{"head_dim": 32, "init_std_up": 0.0663, "beta1": 0.95, "lr_head": 0.011, "final_lr_fraction": 0.0, "seq_len": 256}
Each number is 128 + 24 x the weight over its row's rms, rounded and kept within 0 to 255. Layers, rows and columns count from 0. Numbers have three digits each. The size before them is the row's rms in percent of the matrix's.

# up: layer 4 MLP up, 384x64, rms 0.568, rows 213-312, columns 0-63
# down: layer 4 MLP down (transposed), 384x64, rms 0.504, rows 213-312, columns 0-63
up213 107:084129110180159134128095126080109149130139118126144140131119135109168132150116117130143133114101142100106121143131138138128105127165112155112161099133099127089063129100142098093090072123125155
down213 091:125117130155139097128127146131107114155101134121132100126158133100101137128135134124113110108117079158098124144115165130099147097092145104171073149113136095167155161107064145138130097109144097
up214 080:143129126149151144106121100135128134098045151134115171120119135122124113132106153135102141156162108129104129155142123120090158159131095107108127125072113116111139176122114119083138127086093144
down214 091:106136119136136126147176127152118107105120160133115108104164137136127129120161143140125151118167082103148105128110186120133147132154124102114109129094100110111118165128057147098164104079117127
up215 092:147105136143146159110124130156114114154110127151143162086128120101135143160110161120119100132103144116109083117149113100121129138125117124106133105165136118087122176129191120186141133100147184
down215 122:133141102126161099155111125100159114162127130081153117150162099160123098106124066146147074131156097115124164149123114105129118136138152121171124166121160128153122128127083155089127128127130115
up216 097:151135139137102082084120132131100106146114134116100104102106143148096139071159086156135142163155123103101095123115115139145132154131160144124128110097183134082098164142141128135133093111145133
down216 092:129145111120160077091109116143120116103118102100126108165084191154117151152141119127135099124167099142171169091142119110114123164142151127105107128103151127118154104137109133137094152128105099
up217 122:150154139112121104131128117151128139080122125123121118141102132144104098099093120173135116102123113089143140142137111131156154123133118137102139079098159157129195092078157102149145077134125148
down217 114:089149130114124141130153095127140153117157126139167117142095098132090152097126135140125123135130130126114106158106154107090171097110107142120109090163066140147151147105085154136152145179121106
up218 109:129119133079137111109133154124120122118159142150082131108145131176134151096173152114155145139103096085090118143106146112144133169089126132072133174120146130130090085113143134114114136122155125
down218 100:100133123139143120126125122129132129143165124126131083093141114130083151106174164116120125102089104135140113175142138092142101114152127157098108143146078086091129082111150152097135129147096154
up219 115:130124150109151150104097119106129103166118119109192145135125089074125134149114155174138155127116154152160138096102128134091126115104091157134142141150150137136168101155102137114158151107114099
down219 106:153135087138139139150134143131100176101086147103109137128107137199136122136118142064111126112107115165126119167149121114133133139163130124099074114112115133133129155115140122130097126167119173
up220 139:125127178104108109162161131121122110152169162132082148124104134140106100132129100115136181173095110131082082133074129152123142158132123112133113124155124101124133109154150119161130163118126120
down220 134:134126149115123125136163114154153133156165087112100131145133076104170151136125138111110171149145142134170117087094112149122148101088082152113136112142149137088089104144115133114160157109107128
up221 062:110126130125120117127141094131100103118106126101147159101106112134123146165116103086171125142107150150096163153122155126145144109119145102098108090144061177135088118127159143107150145102106099
down221 060:108138156097155136136112139111132112088153141147121150143141117141127173103108140143131105159160119164103143141165101129127125082144121071079134105158136115141127094100158080174136134139159123
up222 100:149152103158142155154133131120085153136134148130168137094088109128129157165102121143127127174142126146096126132148158142130131125164062158101108115117154089134149092107150132169101109108111143
down222 088:121140147144135123113147122105117147107143141158150108126118093169105130129115114157141077118115176134099144121116136147154201179134118131145135136154105104126122143156155132123058129136157163
up223 064:156107147147156131158195098129096128104131086193134102109122172144119105113107112099129128097119111095143146137142129154153121117145110139140132085148106101148112091097133121106157136143103139
down223 064:125177120098145144150159153102136101135118087131128128132124127148145163111141122077125114144111091107114164128167136085097133113069172158086135111121155133130139132176125161150123128116142122
up224 115:106149109141085106181103136101093136096108136127126091104091072130159126123105101131144159123152130101109117107110127147092120117104123095135170109148184143103124114130143147133099137099156122
down224 111:103121101145155093105167140130126107163103094146138100133157128110149118106178135145113144079146115124132166129120108142133154136156112131166181095134095083122108153133094116118140093132136167
up225 087:123141125128096130138151096114106126099181172165113125096137150138144137158118121118097170109105175172153120133154099124117130125177115109117125103109159114133145100166141101159175118144147110
down225 113:124139158145101138147166123092106116128181161144083105126122128093115102127150119140091159111153159139154077124133142126115139103151108081111135100109168111125167073118143119130131100147121131
up226 110:120132104102102133109113128093143142121116108079114092100117105115133114149129137092110154087087112111099134121120153096099151163116121101097170126129143121086104115108094099152144069131158147
down226 101:144175124165125139108149138109134101068141145121146117145141114149093104121093102106142137132177142122081146128153113104152134107117113099100141082147118125118116109139137140175133128192099134
up227 090:104106175115149170118119115076080141103112111117145130140135112143129117135125112121134148139156099159148132121147133121145146145122136088114140148151132108152157120135101119125149135205149054
down227 092:110144118098149091155136133179141118109143106153133139128151159102123112174109107136096134115144152147127142133114167160178129150079137168134143119128101130133094088126164160140141155119110177
up228 107:108132111136142149116074116126122063137141111149115129093091106116145098118121133145101138140083096156150147105132092152075150137150167138141132130095117129158115172167115112150143117163127123
down228 113:130148110114134177128109154128124095153099075110145126089110125133125102124121129112131094142110096179165130097125158121119108110110189154182114125111134089134137153148124141159127128165140102
up229 081:143136136113148140156134133135149125133131090119160126111113162115144103135119142098112134118128079151137120117123194058157130070133113107139160163108122126170153113102115162162093125132109127
down229 081:134083110131145122122162134133148119129113141122151107138144170149132154139142090158131116135141136130080155120124051128131131107138093122120171116103120180075115120144141137137082105137123085
up230 067:113146102094066153148111091101113150125131128107106133128147142159100136119150132134113096148098090116120158148154086143129175104132118136165173085121127127117145140148155107172146095126117107
down230 070:130161115106108116137083080131150122115110148143125134111150137158129080171166110155135151144125154144128119158122148181172142173136093136118149114123145160097167099112128103115118100137148155
up231 118:157138169166172135152134175111115151120103092137166123148151091151097087137126126121138147095138156132138088141083112136168097150128137132127161141130117146150090150120148130132136170162108141
down231 145:109126158154087123121150145106111120115096134115103104154135102128126073086162159139184145101132152080114095147132120146105126137126152153114106133084134131142117174143141085104099109128147136
up232 097:102146137119153142079147148158124153113081096097167111129123132101121136147162177139137121113110103151136108111108146170114157087138119098127176162131096136153113103128112134128150164147100095
down232 103:142122162127129110165097161136136096154138154120116130147125131110137120153157118145177153117135111153160148162135177111114191139160093122154145084106141101083145127097140131158132121131132167
up233 110:149141154134139122115172103138136122108167114152136145118163122148117131090072159138119157110124152124130086157118099127165124121161080157124135163167147122157129120103157142121133180140086144
down233 094:098134120102137164114155114156124152110134140164157133168207103155154134117159101116108104140135108129129106117120118143105169155135144121142184157092164114109116152118100120105114128161113131
up234 053:153126137174111104169156175116140129132123087204121146135126134095132120138110101122101128110168133174103116098112136138139108121168127150145156114127118147141146176130158128121122131125142179
down234 065:127156153132123081156137167113129112121100082202115158104133138140113095126117124144107142098136130110094140061097132131146123117142128130118103112093129145152142183129160116133105130131115154
up235 088:137168107174117138159134132117115114095154138157152147094096119085101102133134136142134140114131109180105106120152155110110123160160120154084080095079150125127139114098111111131131130100116161
down235 106:117155125156130122128173107128106108104131123157152099097146141131109053099159151146126169154126113111120098109167105101140144157153076149119084133131154108123155126110103095144144114136133122
up236 071:116133110127156121175135146128096122150133125145141130127137114137172157150135055102095120127176121142126115155095118125106151127122102077144172128168161088101109135148111107157116098106129131
down236 064:095101123184119151143122119120104141121123101143119156136142135138150104151124120088163130137139184159155169182130126131153170167134139098141145118156119120156120124110130173181142148140109145
up237 093:121160118132174142106112120123093141137149126140130110114127136157104099185149104123127158065130168141118132164111111155111160123133140110100098118132183151138093109087125117142155090136098125
down237 093:122159144155114129152142116135125100109097110160138104138134129150116141101134136138126091131130114137152157132139097100107077124106125131152099116198157112125156135153067134127173105145110184
up238 078:103138146147146176117097089133114156115111109119127204087135129149133168111118179177113113128128148140125109167144163143106116136124112111093147137163117121094147128102147136098130154133129117
down238 086:163092121150119104158084098165123134125147110083091127125111116120169136147135112114202108150128137128131101135129073143113111161089135144107154143121113158131133165148130158113097120131145136
up239 065:116142103117177119107104113129163074103131107101107113134123115132164156134111160135100125163103118132130151127111130127125159106072181108144096119107148148106127152121132112108125115075176154
down239 072:098135172097103168094110133133122159181129133164119134164120163115183160140143145092113131143150094140125133147140117147135099148124135100131147142170111108149083090159129143100129107136130110
up240 113:118104149105128138139134102135134118133161074118121138119137120122143112125134130137110158101133164108112148138151173089135110118152064175086111121151114153112131091084159122112117110087108176
down240 100:117137161147103069110117132162169096142158101127137132129120121080132154182146102113144111130107167140138176128109090111152141106124136117135101132111119112156099071153137127145137129149093128
up241 105:117128152098149127148177127088119158115148086167146080132131176114157081131110130107124151158145161141095083118162114103140145126107092148122137149150098109130101124123151122123134102164125139
down241 108:139124123140094135137070126153114129155126165087136154090085113135119135147127153152092093132106137119170160110129137157112159126156181090151103103083144119110153106148115124122115158128108142
up242 109:074101155106157089126149100061141157117137103115121139095117134115115081109122159145155101146146124107120122124137136132107097130098159175113157157113137155095145150108111119127121087147129116
down242 103:176104104123117143149134111149138114108093154143086143151105083128179134159115110130115129118127112101100117136137113123134163147133131115070072169149101131143108131088146104149135169110107119
up243 125:131105140159110131128161150135161145110148137148119121117098119135171115160171101140172117080081137142135156146125096158077124173110126136145112085127120123120084126126137107113161081132129130
down243 098:141116126149142122145104084189136147095117125073082140170151165095123146132119131147123128108136125130093147092103115142123130142106164101136096114110117118147077097141122163100155131131141100
up244 099:107175112098112140132081119114130141130098129089150108153145107131170105158140099124128143172108117131114181157127145116080149125089125102114106121136113140113139134134150114122091055122141123
down244 093:134154141089149148122138122076136124093106153124143106115138140159102046095122115125128154146138118137097110113131102099123163140131124170113146179171109122109125118121169113147121117140102098
up245 069:113165150166133115180138167098134099142093135177163152137126094114155109155129135139105161119157120135114081125132162140132150157138143103172161118120152118139135158128105085102150140120151138
down245 077:106132164110114102140103126075115116113134140134141122103119109069115094082149138116121168089127146129111091153123202127092125102113148145108155131116120140110117146116153083106135111148123142
up246 069:122105115104105114123117181135124110123105111133095099092138136187146130162130096112156130152070119125119149136116136133104097146076136131115104124127150146111073120141112112111092090084116125
down246 083:138126209165111135176165133134125109116090132099106124162115165134100158120134146111130128169130101131138109115100154108112124095124148150128119118143127100118107119191120122117121156119090103
up247 103:155120164122156135164131145085110153100138162127120075133118131099131106163101182142101155084147113109158132156132081137146122161148133138105152143153125102098118150106109106148132127153105154
down247 088:112130102117126129094144120145113100118106132088147166139099148151126127111162118146137098129124136122135098111183166149105120101136113135101107145147152151152158137086171184116174132144161088
up248 064:126113123125095133100102126145146104134121132075117144119118139143154157096134090117122141149113081157139121149101131127093129123131141104116087120092177129116147121143149130098061076125097087
down248 071:164102142141148135159121133155183108159160099094175157138140148125123129125142142138110131137162099117117136174156175111129128157124163161163130134116134117113166143141133111122102063137107124
up249 100:143125190103137079112147128151133177104111144132100077102119148134108158080135120106140128109119135080097113153157127113163089158137140161124152124138131125118140131128169129161108110100138127
down249 104:101130120130119060114089125135103148124111131096135098132123183083132181094113113122108137100120137124079132113130140119132124134113144116128132131145100083158118175096153139098106140104164140
up250 103:167117144123112080154155096107132154121125152165131059122103134068140148128109150111161138141066132121130142122117140149114136142133171125110086104110140136114112115113129080130124120120126160
down250 091:126096107121118111117144085172112101182132126093129132127125157134111185136112102160122135154151144112132112096129119110141124086129122107197105144111106171135113138162109157120116154129161105
up251 098:146125124119117126121141151082135106095101114119138146150145134164159103111136092100135153117150093120136136123084123121090110181148149143148167159098094124099085147136122122165152133185138109
down251 112:098099109117132125128142127133140123123123174127154075171192131143145131141131106148163125179126102166119148134156097109140109092175106079137107146116141096139111164125149130148110134141142120
up252 065:127174113134150146076135059160131118126115110091158128126120133117155070129116116128135133109133124140139175149118081124127135122129089173104138129144154139112177106120154147098126098115142143
down252 069:139111160113091144109134127177091112130108133131115163125159126136135173085155103157131144151099143181146138128101103112144117148088144135103106097097130126150091116145107151135181148094140120
up253 108:130154100118134138098118140136104159135093110146144130129147092156116099121179122170139162105104142161116157155151147135100150130144153088127145091139158125152162110126123142175163099076125108
down253 093:099093093110135184115142159149100117113133170116121141155121166112116106143089133096131141110143103149114152121118105117105121137118096150135119180145164112111119100127110111060106103152141105
up254 098:122132162114112119136154126084125126104108117135098105125123126089102120122083133093062093134122153137140065098140121143114158127149118141177148124125103083150107138131131128110087153157103120
down254 099:173101134107107154129105162135168110101095139156110110171096116165167119130163135150123136123126153153114168160177116096142159154124147108150147131145145104128124136114143111102135101147097084
up255 089:152118157156167132097089085137107144137096123110134128115159152117146131099110114079108086119121106137166112089099131131123138118124171102149143133129088108121139121138185141080125105107099138
down255 085:170122097098145106137096120152181112171096129131111124112156117126096171127113127098115148174076109143151132150145145148145126140181126138107127146142168112120113105110134140123103125090149165
up256 106:087102114108102119148111116115140112132108096123078118103151101116125124142110132131127128102141176145111144083119166142120165163112143120133170137088191139118130153087129086159141100108137128
down256 109:154113101109168149129148116146113102067072143184148158110183121104143134154129136105106148133145126144097149106133129144119122138186134140155124134115142136139113121110150096143143177124118142
up257 093:143153177107159086122108158153126137100108114137088126099116136153110127116138128113171143077133130071118137138105100128119136096115122143114131169141097183102109091124126134109110104116086117
down257 101:124120152144115077126093182113112138115094139115123124109108093149112148109116109133129123084093096117125129148131168119109104120173160068140141168133071147117136111121137131164111146116127107
up258 094:146133135088125138149132124123136136165087109082142130124172112106108120165162112166109140118110147181123105110134146127145111107139108133093089103079097143183141142149152149159157136113113127
down258 104:121147088179184169135097139112128112110148145115126127133108122148119129116136119099111175097098105116149112153110200139137126161125158138120158107139104121118100135160129152124123111103178138
up259 137:135101163117138110108137125163131107090108094143104102102103140132108110130134167097146106131100186109161143101082111126126162140126122122121157143127107159099132133102127149086155115099069148
down259 121:135146134089107136139123135061143115160134124149110154112078133101144177120124107144076159112133107124110134122149152147122110128140110170102119106100115124156129149135105070171105101142149125
up260 112:171103170187132111075126109120115127117100126126147138137137158169116108076108151160127123151115131103117119129107137155134112135144115134125151167102118103093168136131144124092067148137115116
down260 110:162139163112177124098097141131122152093102113134108124115106088156115067139088105139134113090131164111141112132091128145153136122112174137097148125092138141093114152128146145158128100140098147
up261 097:131075130112118073103123159131147074124110108082127129104123138165153117147112123102156187089123127094116139123076123136123105149097150130136135145094127154109118154132130108157108132155122105
down261 095:136132086097138135122133111104134144148104107121115092126159112093109109086119132173144124133143151096161107142146101091112143073133124095117094158143160100109131154085169123119144122103165100
up262 083:095142131128059104136173116131110147111079143108126106121133149151147102076162143159140137129122164126147183105151125149121114162071129141132152109109112083101117123135128112124144132128115126
down262 080:153112118167194135128107121122121119098156140140148155172139115125150095137152157111104101151091108121126153100110064112157130139133140134138170120145109148082117177128110124153117138129123097
up263 088:096107147144149130111132123162134145147131131117153173119098122153132150131107144140128103148091082082108097128122171133087146158167072142156126166171116130109109131135133123120118162082124143
down263 091:153117108130108144144121152149148124100140098149155115091132111156134153147150147188140158159162111112123121125162166119111115117152140108165128125134118076133123087102078134172144157141092152
up264 121:124147149110138135161165139139099162127170130183128107110124130099125132156108099132112142101148125114147114121127086081185107103163114094108150142140155088152146111103153157129122119171139120
down264 089:130107122109173122122133152153183144111128111134131113173124171132156157156117158169125127096149120165121107102125082142135165096079128108108152161155095100112121122127113148109135170126123116
up265 131:130140139092142146177140140090116109152082155097101127134090135106108130111125133081104131119145089141149097121087133120120106097100095125141159131133096081143115098148135134095160160157101134
down265 111:112127113163106108108123095116130138070140114158134117099131113173130094114121103187115168098143157132088138148168122102124143176143096139097113111110170163135131113113120118148104139139137147
up266 151:112163111131103106114124147124162114107119138104158117118119099103168129133097081136139144108095171135114138143119151107113144139144184084091125126119184125134095083102153133130146084113147143
down266 127:072155149127124119126135134085127121125156100176098093146096111111129119094154122113132125128112146120112102135189089122111102135110074169131156108096135099111143129122138100118088101143137142
up267 083:133124157127142111116100114134079128145135135129134132121115132113108156122140102164105099113143132097048111141106134122176149162131113134080121114136092149123089106112130161109079127076140121
down267 090:145087087177122088120079151168127143114084152138141106152094162119123123140139076145137123131141113127128143144138126151131132130089162080135127086128094136129131148097140136121076114143137144
up268 114:121205129113126155132115136100089159141094156136187141119145127094102115144121130132092095117088147145162111128151098128136157104123100112078130135136103136166131114123116115106144154136098133
down268 110:161128133155165145153110108150194128104124110120122157132141139163126091159088140139146106157133109155119158134118149142118095115113161097109097153125154136114113166152097144126108090181109119
up269 107:133125079122081137146135130131126127137125113114103087078139169116172164118099109129091147109131140165125116094141109189091179113156099115127143110112159129116128168149132132131125121117149118
down269 100:123103128157145117121153150149151115165081131111133183077106149160138149123128130119159116084137154146110159134103139142110122124167114103092136167133150135103115084130116152110145118081094152
up270 075:158161190115113119096150166142108137116177121145114124112148143159099120116075150155088149142141155124124112176138093163158129126144092120159131147127122131140104143127127161110105157108105128
down270 090:130090146122119156114124118158144133103154119109156115095138115123123172108076125149090074174093090110141132149124112125106147117126104094142125116078122125103130135141122125112073161088112122
up271 090:097128135107168105113113091078133123112144092110119147111140118123094091100124127150108138079141163133167160160123143140096101144128131188102105161117104156131121131131122088126119094121130092
down271 094:130125146161110137090142170096127125151094107138136121113092157107160109190166173126143129131102079125105117142152105119145107111162154085152131108159124141141114138081126112127137154118139151
up272 087:156145160108133112098158110105193120105089122113107101119136109124121130105080190139115135108124140101162132129121157112105122139115137143097127104126099125112142135119083119105175098170155143
down272 086:114162159152064133120151108141146133164125153126128110136120156159133157135142148128140089164118156117108096086145124098142113141084129111105118121182068118135139105135094153099110138114128104
up273 086:109101180114126115122144095116130138140097139101135124091132136073101126121125166117109149106142141144144116071130164181122160108122135096123142110102102145108082155148119149112157103154101108
down273 089:141126097122096137097130150131143122169146178122156099091110162125127151121150125124119144170151115137095120166135134136152140101173126128132144153157071085143139074105107169109120111123117123
up274 094:117126157083124136174142137120133180120088077137125115087139135104098123102104144116133139111128168101136100069139127164132130083129133134128173107136141122095142096143155142121127138128083132
down274 107:155158094099113109091120124107124130142132130135109136124093119138136170152126164123112138105147094132175195193113148106134139161147112125112116139130105147161078145120126118112080128130155129
up275 117:115140123136122141123107154077140157139076143105156110151142107120134121133157096153119149154111067087098129156088142138077081133145150122150113123144119146151085129113141125153114100120137097
down275 107:146116082139146153150117137140138141173147091207119138110144126137114141160092125147107121157094118100136151140101099102124057131135104105116123132140113159152110145122127124118165124114096134
up276 119:128129159126108086124135153120119101173080129088169113129086150128152121134127099127134097144125103153132120105145146134168116098167130150125117120120139093122180098137164162164100093155108123
down276 107:131148086103143135140115099143125125161152128164140152127123166145121120176103148158128150143144143111138160123127165125108131135155113124148149114092068151153094150144092134123199164143126115
up277 097:101145165064104153136150145134100123184165136160078114120134118132090155111117134125115122119124130111115133164102164164087117102125112153110158149149104117119144076139151112143116133147122145
down277 112:151156120147127159147124120079087126120134075108111135156115157133111159128139149087108165123130130128156091145148182099109099114150126124109100133183112141149133102125127140151166088121100132
up278 071:113142165114152114141213117114111120132137111160165122114136107128119077107120133140102121111134102115129139134134120130169119114159120119149144135137082144164131115066119105128167144144075118
down278 110:159113137134122135105096171130151130105110141133086116125159131131124103092144128076159159176088109121113095120115179167114112123122068106168116119105130127109141128136120114148141121155088123
up279 111:103112130122117149127150172149144112143126141142089108134126152124112125100184084140130195124091134163107161099119148154080092144123113112103126103114137120121095128147117125185145130102144138
down279 098:079106150143119163107165121115157149157133129100077059146165126104097091121130126134141131133157073112152151105133124145142153106116139097149139119119115090120132126131124153106100133093146138
up280 093:137129155126100123098146099132136150079136109128082154113153132149135137079156093152159144139166129087101146133098126163125126147162156141132138123105109160113126143140147122158108141057155142
down280 099:067126099127127151117110112117102119103126127109110135123102174140119133123114106136095168109147106058137131115128147132152133126110111147100115120101080135150141176119128121144089116064156125
up281 084:123139116110167152109150118119118110142164136090121142114114124120150174152090141106084156127061163115159121126137128111103160125151109131123139087167111125118120092104149113128103168084139152
down281 102:158120152114125153102148159090110131086089115114146132104126090151144130130111148143135111099099127151094158111147091185134118144160141130177136141102121089172093112134127171123117119138116101
up282 093:110119111118109127152164143127098111117115132159133069117102142136133095098129137148102143140109123112091138071152162150115141135121115103127136127139094076083125149137104127139079069104112143
down282 086:102176113119096143072135124078140143144159111109112133088109131118142113126093107106148117093139085132136141071139060139143127101152133148114107079130150118132139105120122139135127122105110131
up283 065:109146097139170161162140116137145102119126148108121107150115150145132115123107131117158164085137130163141183120104078098085160159127141153116084121131148144122109172167119128136117116125169138
down283 089:160107154132078146106143157108112161110113152101081121101100127112128166124168139127151135129156138139128091114152147152176102160182119128134157133107110118158139126122146115104144081113111099
up284 113:136110106141089127153101154124108123109155099108130118117088108142141121171140099138140175130114174143115144121087101140064104130128091135120117130132179115101122142176133147143107081106122130
down284 119:158136099146127155141143088147121090162092129121132109147137128133138127102145148095108092097138118110130102115131149123129155149100131091176182153162106099146130086118116137105164143147083091
up285 066:138111116125135157097122084155101152138142136114147148177151120143111140123107125108154130140132118126113155139060159124099159146146159099097118109123137137098110090113126119113119192072110108
down285 068:173103132086109137124131163136157113140123143123101137166135053117119117099152118119132130140140123130109096110115157143135116109118153077145119129137143126167097103075073112120135123128105168
up286 082:107133167125154144139144153131122127152111125119188100155157120082152106147099125127084138148162137120143082083126109147123149154118105121109167134118154138158130152133099107108117184161121109
down286 093:145137105104108132138079102093148131127083112144115160113130124184121115125155113125132157122098106144126140156162198111138124097147121083124074104134086108106133140139162110143143113129136125
up287 112:131144139123108056123136107095117118110145140162117108088126152160149097118118119138108111121131126107147120122210150123139081130133145163129120117086143105091144155094160102139137119145148127
down287 099:116141163108126161141076190176121132158100153079132139114134172122144168150156135114112161123144125155143163132122126145150139119102109129102117146135127135153127159174154148100107129118162117
up288 087:141095134137110069087100148144123130121105085138146154112130164154082125094167128095100115138091082116141134133079136162109127150134129139146103107114079141118141160149135144124133148107116119
down288 077:139129130113173150134117149099154092139130115069124117142138139140107115134129119168098156116131098102150137181147106059098160127135149131096144103143135132155143112097146124142130135182131095
up289 103:152140119131086133135115125174083122099144109165116140137130097134151138165163072136136124120119153154117133138125117101107164144132144078141134111112167113112094112127094096141136123126120057
down289 097:126126096190115162102160136148113097110163124128136138115113107146106157116156152148131096131135097115157136153126155152112117111156136089163153111126113081124115145120102156141200121112102112
up290 106:132174145157143155113135103138065161102114153156172100103099148123139126105125111151113131173146131089145098138118145115123125114113133112125176110148072073111124130143123136146097138142130114
down290 101:115141113113112067131148143129106127126151082146137129121131125084118122107113150145138147140101164081131162126139150146150078079132148138101160121155173150115151173100148105110127109102145130
up291 114:132142145113145120087128135118121161154147124151089156121135087151115197133126153158113167117147174108094086152115137122139155131119094135123177140131127104158100077139137136112122162132115141
down291 111:128140142146147114135151135122147151084184199120131125132162109128134122090168143136134116154163118158110142112137148126114121092134154133141145117111099155150133121127150136111175126137205143
up292 115:140116157112138174143124085098107152144140101086142161105105138078121093129110136121082109122109115174167130112121095104157146106136114094124151140117121137167150141124111151158135096157107102
down292 103:101104117099142090130130146148128121124116111176102114132140127160119180174112099094120142109090129173119143128095152110151084128109143115126121132153118104111102118120110147102188106138095167
up293 109:135119162071104120105164153107094125114125190138101160140126125149100156097161133163138115145103111097132098116126117159152140119137134118152133127130081136131084118136146121129160182093120124
down293 104:110104117171141129150129126141139117088145162141146136169091154122165110121126137145100126135123124155103158117081083170080123116094161110138104116114106174130140114124134124101188137133141143
up294 054:156117133140109139159132133098124069150153134125088149141109136116129121113142112137148168099147107132106164112149095152100104094102176155089076147094122125124124134171135121128170112118145157
down294 059:119112108102134142125069108136156078132165112144089173133125109117116098137107122153140161125098149114120082135140116139168086175133128157151117161128129147103136172090127114121123105118125155
up295 137:137135126090120134090103145093135124149104126095147118114122058155155132133126143145141148117125148155099124144106173115129166104121113140115115150166123177131115130101124126155088139058146106
down295 136:123138156107145127114136138108093082126107092131141130130164107108105087150116171106165111135127148103102118109096107147102129129092067133092130136162098145123110107102151106111120176093111142
up296 128:131093152117099124138181166122113150132120120171085117133134123165109131145106114150123122159127113104099154137112104173166067159093096163138174121113093121159140131130118133127137152134120137
down296 107:117129094148122176153145092144141133120163163102123137112130160155146110122159164155118141119086118153154168101161120145109159129106121130119122091167131131122122113129089092142190121168130112
up297 114:158149130099107083113119168103130099153147097132072135143141087143146140135144105093126155156101163151094109125084128128136140135145173118135109172100127121147086133130150123131153140111168135
down297 095:142144152140177142105121081134105126110164103125117132179121109143145111139143134133167131166129117119117140115152107148173139112167154145124091155126122083136126163101138150075162155114148094
up298 052:131171124170162116124110102089119132186153112097163120097120116122102158140165129187124129122087142158130140152104112123094161124147186126164129126154128152141119127117120143130149145145148130
down298 065:143113104082107117133088163094110152134127109129114125149144115171109150103183082157134132142127135135137156108137145132147113125172130134148124151152105138134119094119137198144078120115123165
up299 086:146079158120126111142161068134124135131127115166139116100147157130143135127129118100099107123130135109138139110141084153143118143113093107092136117158112123122145107172145136140190073137078118
down299 085:107162136108120154121086129113124164132142145099100150118090104153075127126082185122116143101109117105118115143127145150154119130111114148147111145109096166124109132155110108104103125113198126
up300 092:102100141123079142110159141086129103110110062077113141118136088126154146150123124129155104133140122097167151137130153184128129160126132106099138151126101141076128147124116120112149095126142125
down300 085:125135153137051142100148090110130079081133135122129152090148149121103144135129103125131133100152137135110150104114126136120135167135078169168132141097120113161158133137116151110163126102154136
up301 095:124135148118111140133118132163094110153076149139081114138134119169143122156144124106138149145092136172145118150118091106115114106141126121166096105134148133174137147186126085170165127120143111
down301 093:097108117102116144146120108163135143081114145097103072126124119130124177117106113125122078121149141127126180110105102147159135154129118138108139167110123143099093104110130166116134186106116110
up302 121:135131122136150070136126124104113137118103108162142124117142088162150128116112110165123127111130146113086138156141092160130142138126091166091112163094162167107165147100105101135111115120159172
down302 130:111107153072126159123139124156108144105172143137117111153139151115139146161135140127078146131140140121161121100149139132104100101138172130155165091124124091146150115165153151104179110170130121
up303 121:104153147098153175124146131127113132098134099121138138124107153091123112123130135123101141146096134135134127098158112138138145130103117109109189124153131100147154035118156153153163130134093136
down303 113:158130108121146110143090123167121131133086107146108109119139117120098182144099135139158119111157115127140129167083140133114078099117130111098062124102106145116153187124117156118115115119143123
up304 075:135142155134149110123148079147130118085113092121098130115080136115124101161117106137164157126092183162126132143104089135112122115112126158130093119148124131147140106123161153124128092117070091
down304 086:146129111145116122088120138116154129141152117180161119107098098139113115134123119104135120076143179177118117118088086123101108152119105146133079108129118159118095109126107091097135104155144106
up305 088:119127133174146159147112187058131134111138143137144084111097104184114126140131135118140130139137154145156153138138145155127134072133124176100120142133125140103158113101124144145102115109101110
down305 093:145111122139082153165131146063107084139154140164128083116144114149097148124148114101089123109173114148109145105088137110186112110138126116120126118117150119105156115140124135139133154091137111
up306 104:130112126109139089109153124097146136129144102155110106134164139154119102121114080146133138165136152119112091168122142138122129147144137141143132106132155129109105156091214108168121073145130127
down306 103:149136114119156126158092094175159150117087136101135125123117121176183172096135135108106152124132098113137142127170130108123118110149139083104120137154106137155170133132137112125118175152097120
up307 077:136163110166140121117107187137089114132136161185118115100119118128140102128118099139120115141126082176137139123156125111108134087134142113080105114137155117133162136107129160151092095116130171
down307 078:094115113151138129121113109121115110118103181116126115097120143151130140102149110128158120123156070182078093148125142098152148165138117089147107116117117105143120126126172124137117084117114078
up308 076:146124155159125131103124075131143118146136142081126167133076147163161128101130112118156135148107091093117150118076124114134090127109150155118135140125091185115135120155152139124111153095153132
down308 071:130105139108143113115076123134129100110087139155140144091121173151147112138132129147100169122148142130134110102170128174119113140107155139190157126098113131120147133112070123132166131114173127
up309 114:110131167126115103113106134136101148108160130124106131128131158182067160097121166122126107114130115129072102138116112155161129152156105109118129110153087169105114119177150112104123124106117150
down309 114:120152127151166112133119112159130130121105117116166100165168165118094120124092186076096115134101153153123110148123125133141108133103150131131127100139092182143148157143127093127141102116093151
up310 082:092134113133087159128130115122064111081168138127123132131099124141127115178146148159104146118124151121129111167132172134123120124163136138099156078089147141145116096099121116173114125133098140
down310 087:119109103135057159140167140160105161108183162113125087125125148110106080161152151155122136140117128116179121137136125140109151138138153144144121126135155123122184116129110129168129131142107122
up311 132:101126148122149126119152144109122139079123102166142128172116137143145092153111145130140141108129162117116106160138152104151163131121113114070135156155134095138151069079152157148115118174133124
down311 109:154159083159162105153111128141149152173129096120131128066118159124108189169153151114148117119125150125153134126147157115117107135110149152134128143129158157128159139141119151091137156097095121
up312 107:123123144100075137114160121106126160136078148132138134126172144141121135145138087115117174142095112099086144133131151138136107122154132065116104129173113121144102143176155123147092133119146147
down312 116:167141124123080122128150169160149114131123173119115132125123128138118099131095115072105165137106124129119185109113142130116134115105158156121112099141085101093136112128102151098117176129102165